Each number is 200 + 30 x the weight over the matrix's rms, rounded and kept within 0 to 999. Layers, rows and columns count from 0.

# down: layer 9 MLP down (transposed), 3072x768, rms 0.0348, rows 1798-1809, columns 192-383
# gate: layer 9 MLP gate, 3072x768, rms 0.0406, rows 1799-1810, columns 192-383
# up: layer 9 MLP up, 3072x768, rms 0.0408, rows 1799-1810, columns 192-383
down1798,218,157,223,225,226,179,202,160,236,250,200,219,189,198,146,192,187,245,183,250,212,164,201,155,216,198,156,187,176,136,153,211,239,133,242,211,187,252,323,175,150,220,152,180,185,175,187,158,220,234,183,174,243,204,144,201,211,160,153,204,218,192,160,210,181,232,241,239,196,170,234,184,249,167,187,212,155,222,216,209,175,132,254,191,180,203,244,273,240,165,112,157,213,118,146,160,183,199,213,238,172,220,175,216,189,246,228,217,226,176,187,141,169,255,202,251,205,173,191,132,213,186,155,135,220,229,186,173,204,192,192,240,163,245,202,209,224,192,217,154,219,227,164,244,270,201,204,215,201,156,146,268,244,163,182,207,185,209,182,221,221,199,229,200,267,191,168,219,148,191,212,202,222,203,178,216,203,178,188,221,194,191,186,207,185,219,198,189,205,237,215,241
gate1799,214,245,184,203,225,158,199,192,219,191,202,203,190,226,195,175,124,177,169,190,162,187,157,234,161,235,131,175,199,189,214,158,183,189,143,258,172,144,170,214,203,196,194,170,216,213,153,206,235,225,211,182,237,181,239,207,175,197,194,156,179,197,182,175,235,167,251,135,126,241,180,214,194,201,225,191,197,230,243,206,229,197,209,231,238,216,205,186,220,179,142,196,225,169,222,205,248,216,207,182,220,204,120,257,203,212,161,236,203,166,159,190,191,169,206,192,176,207,217,175,225,195,174,221,201,178,151,146,218,229,174,179,255,247,236,228,170,263,230,233,197,224,288,211,208,185,143,211,173,186,132,216,165,187,205,275,214,198,199,202,182,161,156,157,199,217,222,231,191,221,218,252,188,197,225,179,204,190,216,206,160,223,179,182,203,198,268,159,185,166,232,211
up1799,184,184,203,244,211,235,185,222,165,201,212,191,169,223,186,193,211,185,206,208,180,191,252,180,276,235,208,195,166,224,205,252,223,214,165,144,166,221,202,233,211,211,227,193,210,205,271,192,234,180,200,156,260,215,221,241,192,233,176,180,214,236,207,205,160,194,176,149,193,228,189,217,225,221,217,181,201,234,159,196,244,233,131,221,211,163,179,197,218,197,170,183,163,212,202,194,207,246,221,137,188,182,206,196,273,151,167,216,187,239,151,224,249,184,217,194,243,184,237,185,220,183,207,215,195,168,196,204,170,177,184,207,178,204,181,220,185,189,213,178,243,228,220,156,297,222,201,242,176,206,167,225,246,207,215,144,147,187,204,242,144,208,188,179,234,202,158,177,187,172,203,229,200,208,239,224,245,244,195,221,194,201,177,181,227,204,182,224,211,211,188,228
down1799,213,184,236,224,235,263,210,247,175,227,139,176,195,180,173,125,220,173,251,198,184,182,242,168,253,216,211,215,204,203,153,237,231,248,206,209,141,253,208,173,214,180,220,194,182,219,194,209,157,194,228,159,219,201,197,215,271,196,247,159,218,229,173,201,175,196,209,168,162,207,215,169,168,230,154,183,72,202,212,211,147,220,160,206,221,177,217,166,204,208,234,226,156,173,221,177,219,200,206,214,177,220,239,202,170,197,162,272,206,183,243,180,193,220,185,200,173,202,193,205,208,181,174,132,177,213,223,161,184,128,216,165,178,223,267,143,161,168,215,215,217,217,242,183,213,197,209,196,257,257,200,242,235,218,213,172,174,148,182,167,209,260,208,222,229,201,227,223,128,166,219,135,236,316,185,188,158,203,172,204,173,222,185,253,204,161,172,207,203,241,208,210
gate1800,202,190,172,233,242,197,196,154,207,255,206,191,218,207,206,175,201,181,170,166,241,196,204,228,205,233,196,182,222,214,200,180,217,211,232,194,283,215,197,225,227,163,206,222,190,176,168,202,134,204,182,172,162,205,179,172,194,233,191,167,173,191,194,215,153,205,218,200,232,180,159,168,217,204,167,191,184,180,163,166,206,158,187,228,222,252,188,251,164,207,150,197,174,247,217,180,231,178,275,234,211,204,205,232,203,268,170,198,218,253,206,238,253,178,148,175,254,145,173,142,185,204,186,236,225,246,218,193,218,258,221,265,194,192,175,162,212,220,225,197,166,191,196,210,225,201,207,211,208,179,216,186,199,210,209,227,222,191,199,187,219,254,137,163,211,197,168,175,192,214,208,172,118,196,244,145,227,156,203,195,146,163,210,226,170,216,195,196,161,208,232,210
up1800,226,180,189,223,243,245,220,152,212,236,197,206,262,169,234,227,221,181,204,206,234,142,176,188,194,232,155,205,164,212,241,142,259,225,209,189,252,192,213,187,213,219,207,185,170,212,217,244,215,143,200,168,193,188,236,179,171,248,191,222,189,154,170,190,135,190,199,258,229,200,238,167,136,216,171,188,184,181,258,244,241,176,185,238,215,170,182,201,241,215,205,197,164,163,179,231,223,203,198,196,190,211,160,241,196,195,221,204,219,189,234,175,233,171,190,234,168,215,227,230,186,246,166,160,163,220,211,228,210,225,231,260,206,256,181,170,189,288,211,208,198,206,156,168,229,212,197,261,181,195,202,156,240,242,150,195,221,235,213,247,186,225,217,217,228,191,197,207,216,210,199,187,154,255,159,169,152,203,232,240,147,178,157,254,158,200,134,158,150,227,204,200
down1800,163,236,247,175,191,212,179,209,187,209,209,239,229,248,214,216,227,166,192,138,233,168,185,217,193,250,207,177,220,185,181,175,206,155,229,209,204,179,220,163,197,167,165,228,201,238,205,228,196,155,250,227,210,199,190,243,196,212,219,146,240,217,187,209,192,135,176,180,275,191,236,209,202,182,243,210,139,231,165,256,222,174,192,158,199,205,176,189,203,254,184,183,190,168,165,155,217,165,182,250,198,208,240,190,183,208,207,180,190,204,218,205,218,176,240,179,181,179,228,187,169,206,131,174,184,201,197,205,174,217,201,205,221,239,211,124,236,176,177,251,178,210,205,158,229,252,201,182,245,178,219,112,202,234,242,190,220,214,218,225,197,194,157,205,195,224,234,154,232,197,261,163,211,206,175,195,207,203,212,191,226,198,193,182,219,235,169,194,233,228,228,215
gate1801,222,270,195,162,231,246,187,158,188,202,201,167,274,183,217,188,175,248,223,191,199,190,176,196,182,218,209,212,194,219,187,199,200,165,180,191,155,187,217,214,174,177,242,182,205,177,145,206,176,237,131,202,162,223,210,152,220,212,189,242,188,188,219,171,206,178,234,148,195,205,179,213,208,206,245,169,190,150,166,211,199,213,229,185,136,110,216,209,212,224,215,208,210,216,197,178,236,228,247,196,213,214,250,222,233,251,174,195,201,250,186,240,166,218,241,173,203,236,262,247,186,215,158,183,199,155,251,157,192,181,211,198,206,223,230,187,203,206,203,189,242,157,181,200,217,195,187,165,221,186,243,230,135,176,202,223,179,123,186,188,127,207,187,189,216,216,235,208,118,211,184,260,219,150,200,260,222,124,209,217,203,214,225,199,201,188,177,241,183,164,190,180
up1801,202,256,192,203,164,226,218,221,172,228,164,217,211,226,206,183,179,246,173,184,185,206,262,220,169,183,223,245,197,208,141,149,258,171,190,185,225,180,156,186,205,196,221,166,164,237,174,200,158,189,248,179,201,173,156,200,186,205,214,250,210,183,191,172,198,212,126,197,181,183,206,213,210,210,208,204,122,189,143,196,244,204,223,175,229,149,237,194,126,201,171,198,198,188,193,192,194,225,230,191,204,196,190,176,259,207,185,200,200,197,236,199,205,138,178,163,130,221,195,213,200,217,234,240,190,199,164,129,188,159,158,170,226,207,247,241,218,182,247,226,203,188,166,219,176,238,179,194,249,132,188,200,221,159,245,199,166,197,218,202,222,241,204,216,215,185,230,212,186,243,227,160,180,235,263,241,208,218,205,178,188,163,172,242,170,202,129,151,205,199,226,232
down1801,172,178,188,177,215,165,205,248,249,163,208,229,260,181,253,193,265,206,206,216,214,266,205,218,184,151,192,157,244,214,212,190,185,186,228,245,184,205,197,230,161,176,237,237,216,222,141,255,184,174,195,163,229,195,195,195,215,163,206,207,159,166,181,164,257,229,209,202,194,218,168,174,209,207,235,191,198,228,155,174,219,183,238,215,213,189,261,215,199,201,177,147,209,175,267,217,202,208,218,231,155,184,244,191,186,268,187,170,233,143,148,235,215,163,168,237,218,168,185,172,166,231,212,217,235,181,174,225,200,157,237,186,230,219,199,206,197,173,217,215,200,196,242,171,223,205,155,241,250,205,230,205,176,191,275,231,153,175,213,201,191,227,211,176,183,238,230,178,258,186,197,203,171,227,202,247,139,158,192,221,206,181,233,233,139,222,167,196,193,223,215,189
gate1802,235,198,243,209,186,206,214,228,223,163,257,146,202,231,148,203,182,241,207,210,174,218,215,205,185,199,244,193,220,161,193,144,162,198,233,177,182,216,190,195,187,186,193,234,211,248,216,210,205,214,194,182,173,157,193,137,213,246,218,196,120,292,181,201,142,267,151,202,190,184,229,169,180,167,175,165,226,217,187,231,171,282,229,211,138,186,239,206,173,188,196,203,187,227,151,203,177,185,216,175,194,233,181,218,242,176,180,179,153,238,192,231,198,185,203,135,182,148,186,208,197,214,191,213,230,281,207,172,227,204,252,226,211,157,173,211,203,203,227,174,156,171,175,203,151,187,207,197,218,190,179,180,178,182,203,196,200,209,237,197,202,157,204,266,247,182,215,185,196,233,219,194,196,237,208,187,208,179,236,163,209,193,226,201,125,183,205,175,216,175,208,194
up1802,229,154,170,183,193,196,188,248,167,171,199,244,219,270,183,217,206,220,243,208,259,234,192,172,207,172,157,161,211,237,254,281,193,210,216,160,212,188,250,221,179,244,181,211,205,180,232,207,205,162,225,157,166,261,230,168,160,192,226,179,264,214,267,187,219,171,229,184,190,247,245,182,225,203,225,139,250,198,265,207,184,229,167,191,185,168,147,246,214,195,244,144,180,230,208,204,228,134,163,217,189,180,193,182,208,161,161,233,216,193,222,151,215,209,191,216,169,223,183,197,182,172,203,165,182,150,160,157,198,221,236,189,244,161,225,181,179,171,210,215,158,195,211,197,216,157,148,155,196,170,188,244,171,237,198,140,167,227,196,186,211,197,247,177,246,185,204,233,191,230,167,176,179,207,235,183,228,216,172,217,185,178,264,179,228,157,194,185,169,182,219,181
down1802,202,246,209,198,233,200,210,218,239,220,246,207,216,192,187,201,186,199,219,194,186,194,189,191,223,177,228,126,220,181,100,215,206,158,209,171,175,195,157,152,195,144,222,200,255,201,199,239,143,182,157,179,244,204,195,224,203,216,243,173,210,236,235,229,199,230,181,207,219,234,190,211,208,202,202,237,147,232,185,204,194,265,161,156,227,169,191,191,227,181,196,233,167,173,205,161,208,180,169,192,185,177,167,162,224,171,224,178,236,204,223,129,203,176,196,208,249,197,164,165,180,233,232,197,194,192,232,190,244,241,209,184,173,195,156,183,199,215,153,205,195,159,203,273,165,153,221,170,269,193,211,203,215,170,202,239,242,167,167,186,203,191,202,208,177,222,160,211,151,194,192,172,205,170,207,226,197,195,173,184,183,157,227,221,182,178,235,154,180,187,179,245
gate1803,199,166,207,206,234,210,245,218,157,160,179,240,170,230,157,215,161,184,267,216,196,190,196,203,254,233,209,194,166,185,148,218,173,198,185,250,239,246,192,163,152,223,207,255,259,216,158,236,254,214,183,192,228,206,220,128,225,247,232,205,194,192,177,192,175,207,194,165,171,145,179,160,222,146,213,185,154,179,187,200,194,191,172,229,221,189,173,204,218,170,217,142,213,161,133,188,191,189,210,173,220,191,222,203,134,194,171,181,158,210,157,225,190,166,113,209,173,169,169,202,270,170,223,232,235,190,184,218,207,165,207,176,178,266,265,160,208,255,143,191,201,280,223,266,224,206,117,174,215,144,232,222,198,204,214,203,199,204,219,243,173,187,200,215,172,192,221,185,168,234,169,250,203,168,159,182,245,176,219,266,201,206,225,212,207,185,201,203,221,194,240,196
up1803,205,202,210,177,212,239,261,167,227,211,154,252,206,197,207,197,201,205,262,248,237,212,172,168,198,197,168,214,199,198,172,207,249,234,182,221,188,186,170,148,215,225,203,191,225,181,207,183,188,254,211,226,217,172,211,224,203,167,216,224,200,241,216,180,206,197,202,212,182,177,211,224,274,197,222,164,201,196,218,178,246,209,187,173,227,184,194,198,149,201,220,227,196,186,177,165,182,256,196,187,209,203,255,209,223,219,209,179,243,207,255,222,202,219,194,134,218,191,222,230,178,180,211,235,264,164,194,196,171,240,183,228,213,206,183,200,230,175,186,188,214,223,169,182,213,227,193,256,214,164,248,213,203,202,219,182,151,187,260,201,133,144,263,231,265,200,235,160,208,238,224,196,211,260,177,203,218,183,145,243,152,141,179,222,230,210,201,207,198,150,255,193
down1803,191,195,244,231,156,266,220,222,211,189,225,247,197,224,198,224,125,164,228,184,227,208,208,259,218,140,203,183,179,161,202,209,204,182,209,217,239,231,193,157,205,169,188,212,184,194,244,214,208,238,188,162,218,274,208,163,195,170,161,215,238,184,160,222,183,190,188,164,169,222,206,229,217,174,206,210,178,163,167,160,242,254,159,183,266,176,169,141,175,238,189,196,204,160,195,234,176,198,219,182,213,187,223,210,142,150,159,214,204,192,219,203,182,218,193,181,252,184,235,182,196,178,143,253,145,181,183,161,210,178,182,160,222,204,171,179,236,236,245,218,239,218,158,187,170,244,212,219,196,212,172,237,189,194,181,159,209,187,208,217,184,134,209,206,198,212,219,218,177,165,209,217,175,184,216,211,186,226,221,193,147,210,161,230,190,170,256,195,190,183,272,180
gate1804,245,230,168,203,189,170,254,221,194,206,230,145,209,176,190,189,191,226,256,211,156,204,182,159,199,163,212,174,222,171,186,174,139,252,180,203,249,230,173,210,199,237,175,246,167,227,184,219,198,174,157,239,222,226,201,116,232,220,243,157,199,217,245,211,215,201,200,198,278,256,199,183,240,174,202,206,189,222,198,169,209,162,226,146,196,197,203,278,173,209,176,177,159,222,148,137,185,216,199,266,218,186,153,205,219,214,187,153,180,203,184,212,219,185,195,192,180,176,255,242,177,227,147,211,165,226,215,213,237,132,192,168,182,228,207,183,195,189,238,188,196,209,145,160,180,225,228,203,154,209,228,238,146,235,247,160,180,186,193,206,156,233,156,182,217,245,201,178,210,244,183,188,257,200,189,264,176,203,235,211,166,232,185,174,186,194,160,208,211,236,228,258
up1804,185,284,196,190,237,123,197,192,173,85,185,212,145,178,289,206,231,204,176,226,188,189,206,189,127,204,203,215,248,176,187,150,203,240,240,195,223,203,192,201,226,196,217,197,161,213,146,208,148,235,203,227,205,296,180,144,230,179,202,181,207,238,204,200,192,237,204,231,201,169,173,228,178,187,194,232,207,238,226,194,219,243,216,197,195,191,212,203,218,184,177,216,179,148,153,236,230,202,185,198,223,143,234,241,228,224,181,243,159,182,154,194,187,161,262,155,98,243,163,163,177,191,171,241,243,193,226,159,167,182,217,188,202,163,157,187,180,203,192,175,248,198,237,185,192,171,174,235,207,202,173,174,233,151,231,220,148,186,267,158,180,228,202,218,206,197,199,241,153,226,205,197,153,216,216,202,216,202,204,156,252,184,217,185,147,200,171,190,202,189,244,195
down1804,237,226,176,204,178,184,258,173,196,190,193,235,178,186,257,178,226,215,211,229,197,185,165,261,161,192,160,199,194,212,160,170,203,235,188,212,166,172,178,190,185,192,213,192,216,239,224,216,196,193,222,197,244,220,166,194,176,208,205,157,222,176,227,165,182,200,234,175,164,192,209,134,194,227,204,176,208,231,196,175,239,177,210,219,186,199,185,193,182,233,222,200,208,195,213,186,149,166,232,216,167,175,236,259,248,183,250,182,174,249,184,212,223,175,252,249,209,220,214,234,158,214,213,264,259,209,211,206,193,196,195,155,220,228,206,166,214,187,229,224,225,195,195,194,211,174,206,219,199,217,239,207,229,260,252,152,161,136,151,193,188,220,130,166,241,208,194,151,210,216,186,206,143,242,200,236,187,134,212,187,243,165,229,140,223,170,192,106,238,240,207,217
gate1805,211,214,211,161,187,183,269,191,234,139,213,161,212,179,219,230,204,253,165,247,227,158,159,223,202,229,217,201,257,182,112,188,191,193,207,201,209,225,210,244,172,221,182,197,195,231,238,182,217,205,167,156,197,239,138,236,225,222,248,191,143,211,183,187,226,223,220,207,168,176,212,205,196,186,186,238,170,181,228,210,229,266,201,183,154,234,173,222,186,138,213,192,210,165,167,218,179,245,225,201,198,216,207,195,229,199,177,142,193,224,182,244,185,225,192,168,229,255,236,217,181,222,192,210,207,232,228,197,208,236,158,205,199,141,197,188,214,176,200,166,180,182,173,173,178,228,177,172,159,219,210,193,196,209,184,283,216,194,133,228,174,227,190,259,192,166,125,183,245,235,228,163,190,197,171,213,157,185,166,208,239,202,180,211,217,196,167,210,190,228,148,190
up1805,177,197,143,212,230,226,127,139,151,194,169,189,216,246,181,178,154,192,179,234,183,167,190,213,210,191,162,217,202,200,252,172,192,195,272,176,212,238,248,140,239,202,136,174,221,178,218,159,182,203,149,256,179,155,231,190,180,205,203,209,238,193,145,207,221,226,188,190,170,167,201,203,196,170,203,235,221,177,141,194,191,197,176,155,183,166,225,214,122,165,212,249,218,192,179,255,201,175,154,234,244,204,236,225,162,207,173,205,232,179,231,191,174,175,190,219,204,197,182,119,232,207,229,253,208,186,211,226,235,191,188,191,172,230,144,207,210,151,166,184,213,182,260,198,209,168,198,212,247,142,230,213,213,183,184,220,174,232,197,181,203,225,183,153,174,159,183,216,180,240,185,253,230,191,140,185,211,209,214,192,289,175,193,233,218,213,225,194,234,182,182,192
down1805,171,211,192,203,164,188,194,146,209,171,217,142,240,238,178,224,216,227,255,208,217,177,201,277,205,140,193,219,184,164,210,209,226,249,198,236,191,268,189,235,205,177,226,145,239,164,115,258,208,243,222,232,181,171,224,217,205,203,179,214,253,189,202,119,198,159,188,180,209,196,187,177,181,167,225,216,216,211,225,179,188,175,223,199,209,203,258,177,139,206,208,247,174,239,231,212,222,172,166,192,194,195,174,193,193,141,232,158,178,286,179,246,239,172,238,203,164,202,179,166,219,190,184,213,199,181,115,163,228,185,178,239,194,195,214,179,187,195,131,144,215,231,192,163,222,143,214,212,220,183,228,220,187,219,160,251,182,215,177,202,158,221,235,212,177,220,167,184,237,215,234,211,219,225,175,209,248,174,227,221,250,182,153,200,155,228,221,193,206,182,169,195
gate1806,196,189,180,154,171,224,199,180,187,237,195,189,141,190,160,239,184,170,202,179,207,210,222,166,207,223,243,173,239,230,232,186,219,214,204,184,225,218,153,197,203,233,200,188,182,227,210,206,168,173,234,249,231,194,224,267,185,248,233,231,192,217,189,204,226,191,235,191,223,181,172,200,217,168,207,237,223,261,186,226,229,216,184,227,210,188,189,196,246,178,213,180,221,171,250,227,228,190,207,224,223,242,222,234,208,214,184,221,240,107,175,216,192,186,205,199,204,209,235,181,236,210,230,210,227,182,257,221,227,279,249,214,164,203,202,185,205,183,177,184,170,227,173,173,214,152,195,163,200,254,174,253,141,194,242,213,209,248,242,191,165,176,152,229,195,205,212,158,231,199,185,142,233,217,229,185,179,228,150,147,178,246,250,283,227,184,162,208,159,176,186,242
up1806,180,131,205,190,238,211,206,195,228,197,169,235,228,191,186,210,159,201,223,234,201,197,246,196,225,246,203,155,185,217,226,187,140,204,221,160,222,152,196,224,180,219,158,207,208,205,208,195,183,151,166,268,257,249,248,217,205,226,209,243,187,150,274,232,190,248,177,240,200,212,193,209,224,211,200,204,169,213,175,226,229,230,241,183,157,194,227,204,177,233,204,179,220,170,200,268,178,242,141,210,180,190,248,257,219,190,179,196,183,233,165,229,193,222,244,201,215,227,181,149,209,186,182,158,182,210,191,209,191,199,220,224,249,258,191,201,233,234,215,129,234,221,157,190,224,176,198,160,172,217,186,153,157,239,182,235,179,198,145,180,198,124,241,233,234,170,258,215,237,166,207,189,176,190,184,231,190,222,179,176,227,178,184,216,235,180,213,209,155,207,178,207
down1806,179,230,188,172,227,154,238,155,200,218,216,196,145,152,271,194,185,178,182,192,209,183,189,208,133,229,206,242,239,152,205,170,214,183,270,216,192,184,187,215,232,181,233,227,148,255,199,198,178,204,215,209,195,208,184,270,198,206,220,182,182,246,222,187,221,155,229,212,205,261,224,191,212,196,198,220,242,236,146,201,197,228,149,196,217,219,180,170,228,236,184,195,217,223,156,253,159,186,224,246,200,199,253,236,200,178,193,236,155,182,171,184,175,225,223,208,201,182,215,186,165,193,223,175,249,172,184,172,183,192,220,190,189,213,250,259,161,177,208,147,187,216,212,195,225,192,176,207,230,178,190,179,214,196,207,169,205,158,138,206,219,213,211,220,169,206,172,184,170,206,185,145,258,230,201,171,210,200,179,215,238,232,194,235,187,211,212,277,167,210,197,228
gate1807,199,177,191,184,195,235,207,160,179,228,212,238,168,215,207,202,198,254,205,209,198,202,214,194,198,205,204,174,134,229,207,177,200,231,260,233,224,214,212,218,208,160,219,226,195,199,192,176,174,192,138,214,181,229,235,229,159,207,200,179,174,156,167,194,169,189,169,238,245,159,212,200,197,209,160,192,172,204,205,277,215,217,201,156,209,230,183,179,217,213,199,207,221,262,226,176,171,216,244,186,195,193,175,176,187,177,151,219,159,211,258,222,216,185,219,229,237,202,173,176,245,266,161,183,145,180,248,172,205,248,216,253,132,242,161,219,243,181,159,197,184,190,191,215,185,203,234,182,165,207,217,180,143,224,208,228,178,182,173,170,208,203,183,184,202,138,222,210,222,190,129,245,236,221,211,207,167,163,207,194,225,253,187,196,189,261,181,226,192,210,177,213
up1807,163,265,240,234,201,209,175,165,239,199,248,266,170,203,190,226,186,154,174,133,203,170,150,125,155,182,237,187,142,260,195,206,188,192,212,211,210,221,222,185,157,204,144,229,181,222,173,210,232,150,208,195,204,213,187,262,210,208,212,191,191,194,157,199,152,227,183,125,216,184,224,166,211,207,237,250,132,231,243,203,155,244,195,231,190,171,152,206,183,193,175,217,181,213,220,195,226,196,154,164,181,191,227,204,220,181,190,227,184,172,174,243,178,197,219,198,187,182,260,193,184,233,198,235,206,201,179,187,233,181,217,165,204,239,191,207,197,198,233,150,204,146,221,204,220,179,265,183,206,239,245,235,151,175,236,182,171,185,187,207,132,219,162,191,173,213,190,171,192,216,208,192,201,194,207,274,229,219,213,170,221,236,237,180,177,182,172,222,155,169,197,226
down1807,241,227,193,242,186,241,231,216,211,230,231,255,162,232,175,205,206,133,197,217,177,189,200,208,266,214,186,217,141,163,217,183,212,215,198,247,206,218,263,197,174,196,216,220,200,206,163,182,192,189,224,174,178,158,191,173,194,237,216,205,227,245,209,210,185,183,297,169,226,221,248,179,276,259,228,172,144,175,204,150,187,213,244,229,226,155,199,225,231,210,149,172,185,286,192,233,190,225,215,224,158,195,136,241,281,213,167,174,261,203,163,201,161,217,161,168,178,229,263,201,154,209,184,228,165,203,201,247,243,183,135,220,174,227,185,244,180,234,271,214,170,168,192,142,210,183,240,178,232,230,203,209,166,152,208,208,214,144,184,250,229,225,234,247,176,208,247,202,163,227,203,222,221,209,195,236,184,173,208,177,252,217,204,174,167,230,194,203,210,246,172,208
gate1808,237,143,199,152,218,187,180,173,236,229,169,186,170,177,190,205,223,231,201,197,176,178,208,183,215,195,218,187,221,214,234,219,214,188,223,226,230,181,146,214,173,236,176,173,201,224,218,182,190,221,234,191,230,224,181,178,213,128,163,234,161,198,254,142,213,250,218,167,227,149,170,203,179,164,222,224,202,181,272,187,210,196,158,154,229,177,220,185,185,155,226,193,220,225,185,139,165,168,207,208,220,263,206,182,219,240,215,155,214,132,197,159,210,249,256,171,183,179,203,161,172,251,194,225,187,173,229,203,181,155,187,179,181,177,141,204,178,211,183,172,266,201,241,250,240,121,225,243,142,229,157,219,175,188,198,214,248,200,213,178,217,215,161,185,192,221,180,189,150,205,232,215,145,244,188,169,201,147,209,184,240,157,186,212,206,172,181,157,219,246,202,196
up1808,218,182,208,198,179,172,127,213,152,207,195,200,155,204,160,229,218,173,201,174,133,215,162,182,240,171,250,189,216,168,232,205,211,238,238,207,238,216,176,238,151,243,180,198,163,146,207,217,181,252,205,202,259,209,132,183,194,189,207,234,160,216,217,189,212,229,186,172,214,194,214,213,184,153,256,239,167,190,178,190,229,160,153,174,177,204,174,180,250,195,297,186,197,163,164,197,169,233,192,251,240,260,170,179,190,219,218,220,222,226,200,191,216,227,193,162,221,210,222,144,183,208,160,209,219,213,212,214,211,174,208,184,190,188,188,191,145,215,230,162,234,162,190,196,170,144,239,208,211,216,199,247,225,213,133,175,192,170,197,245,262,215,144,153,189,251,149,181,135,261,208,169,197,219,193,172,171,182,217,159,219,220,204,180,210,230,189,188,167,229,225,175
down1808,259,202,243,227,160,180,243,175,215,200,183,203,190,197,143,205,215,198,251,154,140,259,190,180,243,229,166,178,221,166,150,221,184,232,197,171,213,230,229,205,155,219,186,188,240,214,182,191,218,190,174,205,188,208,203,206,211,277,222,170,208,216,200,214,223,235,197,172,208,250,162,258,208,171,219,238,214,178,154,198,199,197,206,170,209,241,188,222,178,229,220,229,174,226,219,180,237,232,166,210,196,201,178,194,234,177,201,179,161,203,186,188,196,187,212,268,240,202,175,203,166,168,159,201,158,176,195,180,195,190,177,195,236,181,214,198,275,231,196,255,245,217,196,174,196,256,251,203,192,209,178,248,194,201,221,235,199,187,205,240,231,184,186,191,239,161,203,192,213,147,212,181,205,217,216,180,145,230,206,158,245,176,197,204,226,240,195,217,193,141,204,166
gate1809,222,188,147,188,210,194,179,155,206,196,271,147,180,227,141,265,200,175,186,194,166,199,210,151,190,219,178,250,150,142,208,176,232,162,178,198,207,212,254,259,216,153,169,193,225,183,153,199,178,205,217,195,203,186,259,164,211,249,199,165,152,210,177,193,231,251,187,202,129,160,212,272,177,219,228,107,160,199,201,197,211,194,166,214,183,176,199,204,209,176,205,236,170,228,182,182,185,228,233,251,219,158,174,183,190,228,198,152,230,206,165,126,188,190,239,227,211,236,172,216,224,222,220,201,211,276,235,265,172,151,223,193,177,257,193,245,263,142,200,183,204,218,246,102,174,181,182,154,201,176,192,246,181,212,249,218,203,214,218,159,166,162,247,155,197,278,222,231,206,226,227,209,192,205,221,218,257,183,202,199,227,223,187,192,222,208,185,186,159,206,183,226
up1809,188,206,241,204,242,204,180,217,225,221,190,190,196,199,212,150,228,124,155,186,224,215,222,229,211,208,210,248,171,204,206,163,248,190,257,185,157,171,153,185,239,142,139,208,239,227,231,213,238,152,193,244,209,155,220,241,185,197,186,219,183,202,190,189,147,188,179,201,198,171,148,184,231,214,312,235,181,226,177,189,223,194,189,193,211,187,202,189,228,158,165,203,167,223,208,199,201,186,187,167,234,235,206,153,194,195,199,209,199,236,134,166,218,255,208,212,212,202,177,196,227,151,231,165,208,178,242,162,217,137,187,209,145,249,199,185,205,221,188,149,184,186,166,210,154,203,181,133,198,239,196,195,194,165,217,199,213,188,193,196,171,248,208,225,188,230,180,170,204,213,163,173,207,190,165,214,228,230,218,204,218,178,176,220,204,164,186,219,223,203,213,186
down1809,197,255,190,233,188,134,161,206,246,222,188,198,215,173,189,180,216,272,176,190,190,166,165,191,211,161,212,163,194,172,240,185,179,152,223,177,163,228,201,229,193,251,231,210,198,183,217,214,202,119,220,235,192,241,219,256,164,192,236,170,166,214,155,201,229,218,217,214,161,239,224,198,184,210,254,194,208,223,199,237,215,185,174,223,201,190,165,190,295,200,151,206,238,234,274,188,223,218,199,185,165,146,183,173,218,192,189,197,200,231,191,226,190,172,264,216,240,208,174,188,173,211,211,183,191,186,149,210,205,166,175,181,136,193,192,203,178,260,183,277,202,196,206,191,216,225,194,146,174,165,202,227,195,285,161,180,210,172,235,174,151,162,224,230,190,103,155,180,189,193,182,167,189,212,177,154,183,203,184,177,156,182,201,217,191,245,161,197,238,165,247,165
gate1810,195,272,277,186,184,230,242,168,166,215,185,172,187,204,214,238,205,241,244,211,232,208,149,194,197,151,218,217,224,229,122,239,248,169,219,149,163,156,228,192,216,247,157,235,208,172,235,191,220,208,199,182,186,214,218,185,230,192,198,257,201,223,254,172,169,223,217,209,200,217,136,221,190,212,182,223,162,192,195,240,161,145,174,251,196,221,221,231,203,204,155,181,180,202,187,229,134,181,185,108,203,169,232,193,214,224,185,192,178,213,202,186,218,152,239,145,242,185,243,190,194,246,198,184,198,191,215,254,204,154,233,207,218,230,198,160,244,195,174,222,171,189,241,195,229,245,192,271,202,191,185,235,174,202,245,240,211,160,187,212,224,202,176,253,164,191,191,199,221,190,215,211,239,226,187,186,227,207,282,156,137,153,212,205,169,178,214,222,199,199,217,189
up1810,269,204,214,224,220,201,240,225,167,276,216,186,202,225,202,190,198,218,228,185,230,188,240,166,142,164,191,201,227,204,191,213,180,177,214,190,264,187,230,190,172,223,177,208,244,212,183,219,189,183,167,232,144,177,203,216,143,177,219,151,180,167,186,212,204,236,192,204,192,174,242,121,189,177,243,206,223,182,195,174,156,192,170,192,148,226,169,171,195,203,206,199,226,185,201,223,189,232,211,212,232,227,167,172,176,204,252,205,196,225,148,197,226,207,185,231,193,183,237,280,238,218,214,218,211,215,147,127,185,172,205,201,176,213,221,211,183,215,158,206,213,209,184,240,204,185,193,205,220,228,184,170,214,233,223,214,240,218,244,223,227,189,171,229,218,213,187,201,162,233,171,185,197,215,233,256,228,203,239,158,199,213,168,181,204,208,158,150,183,191,264,174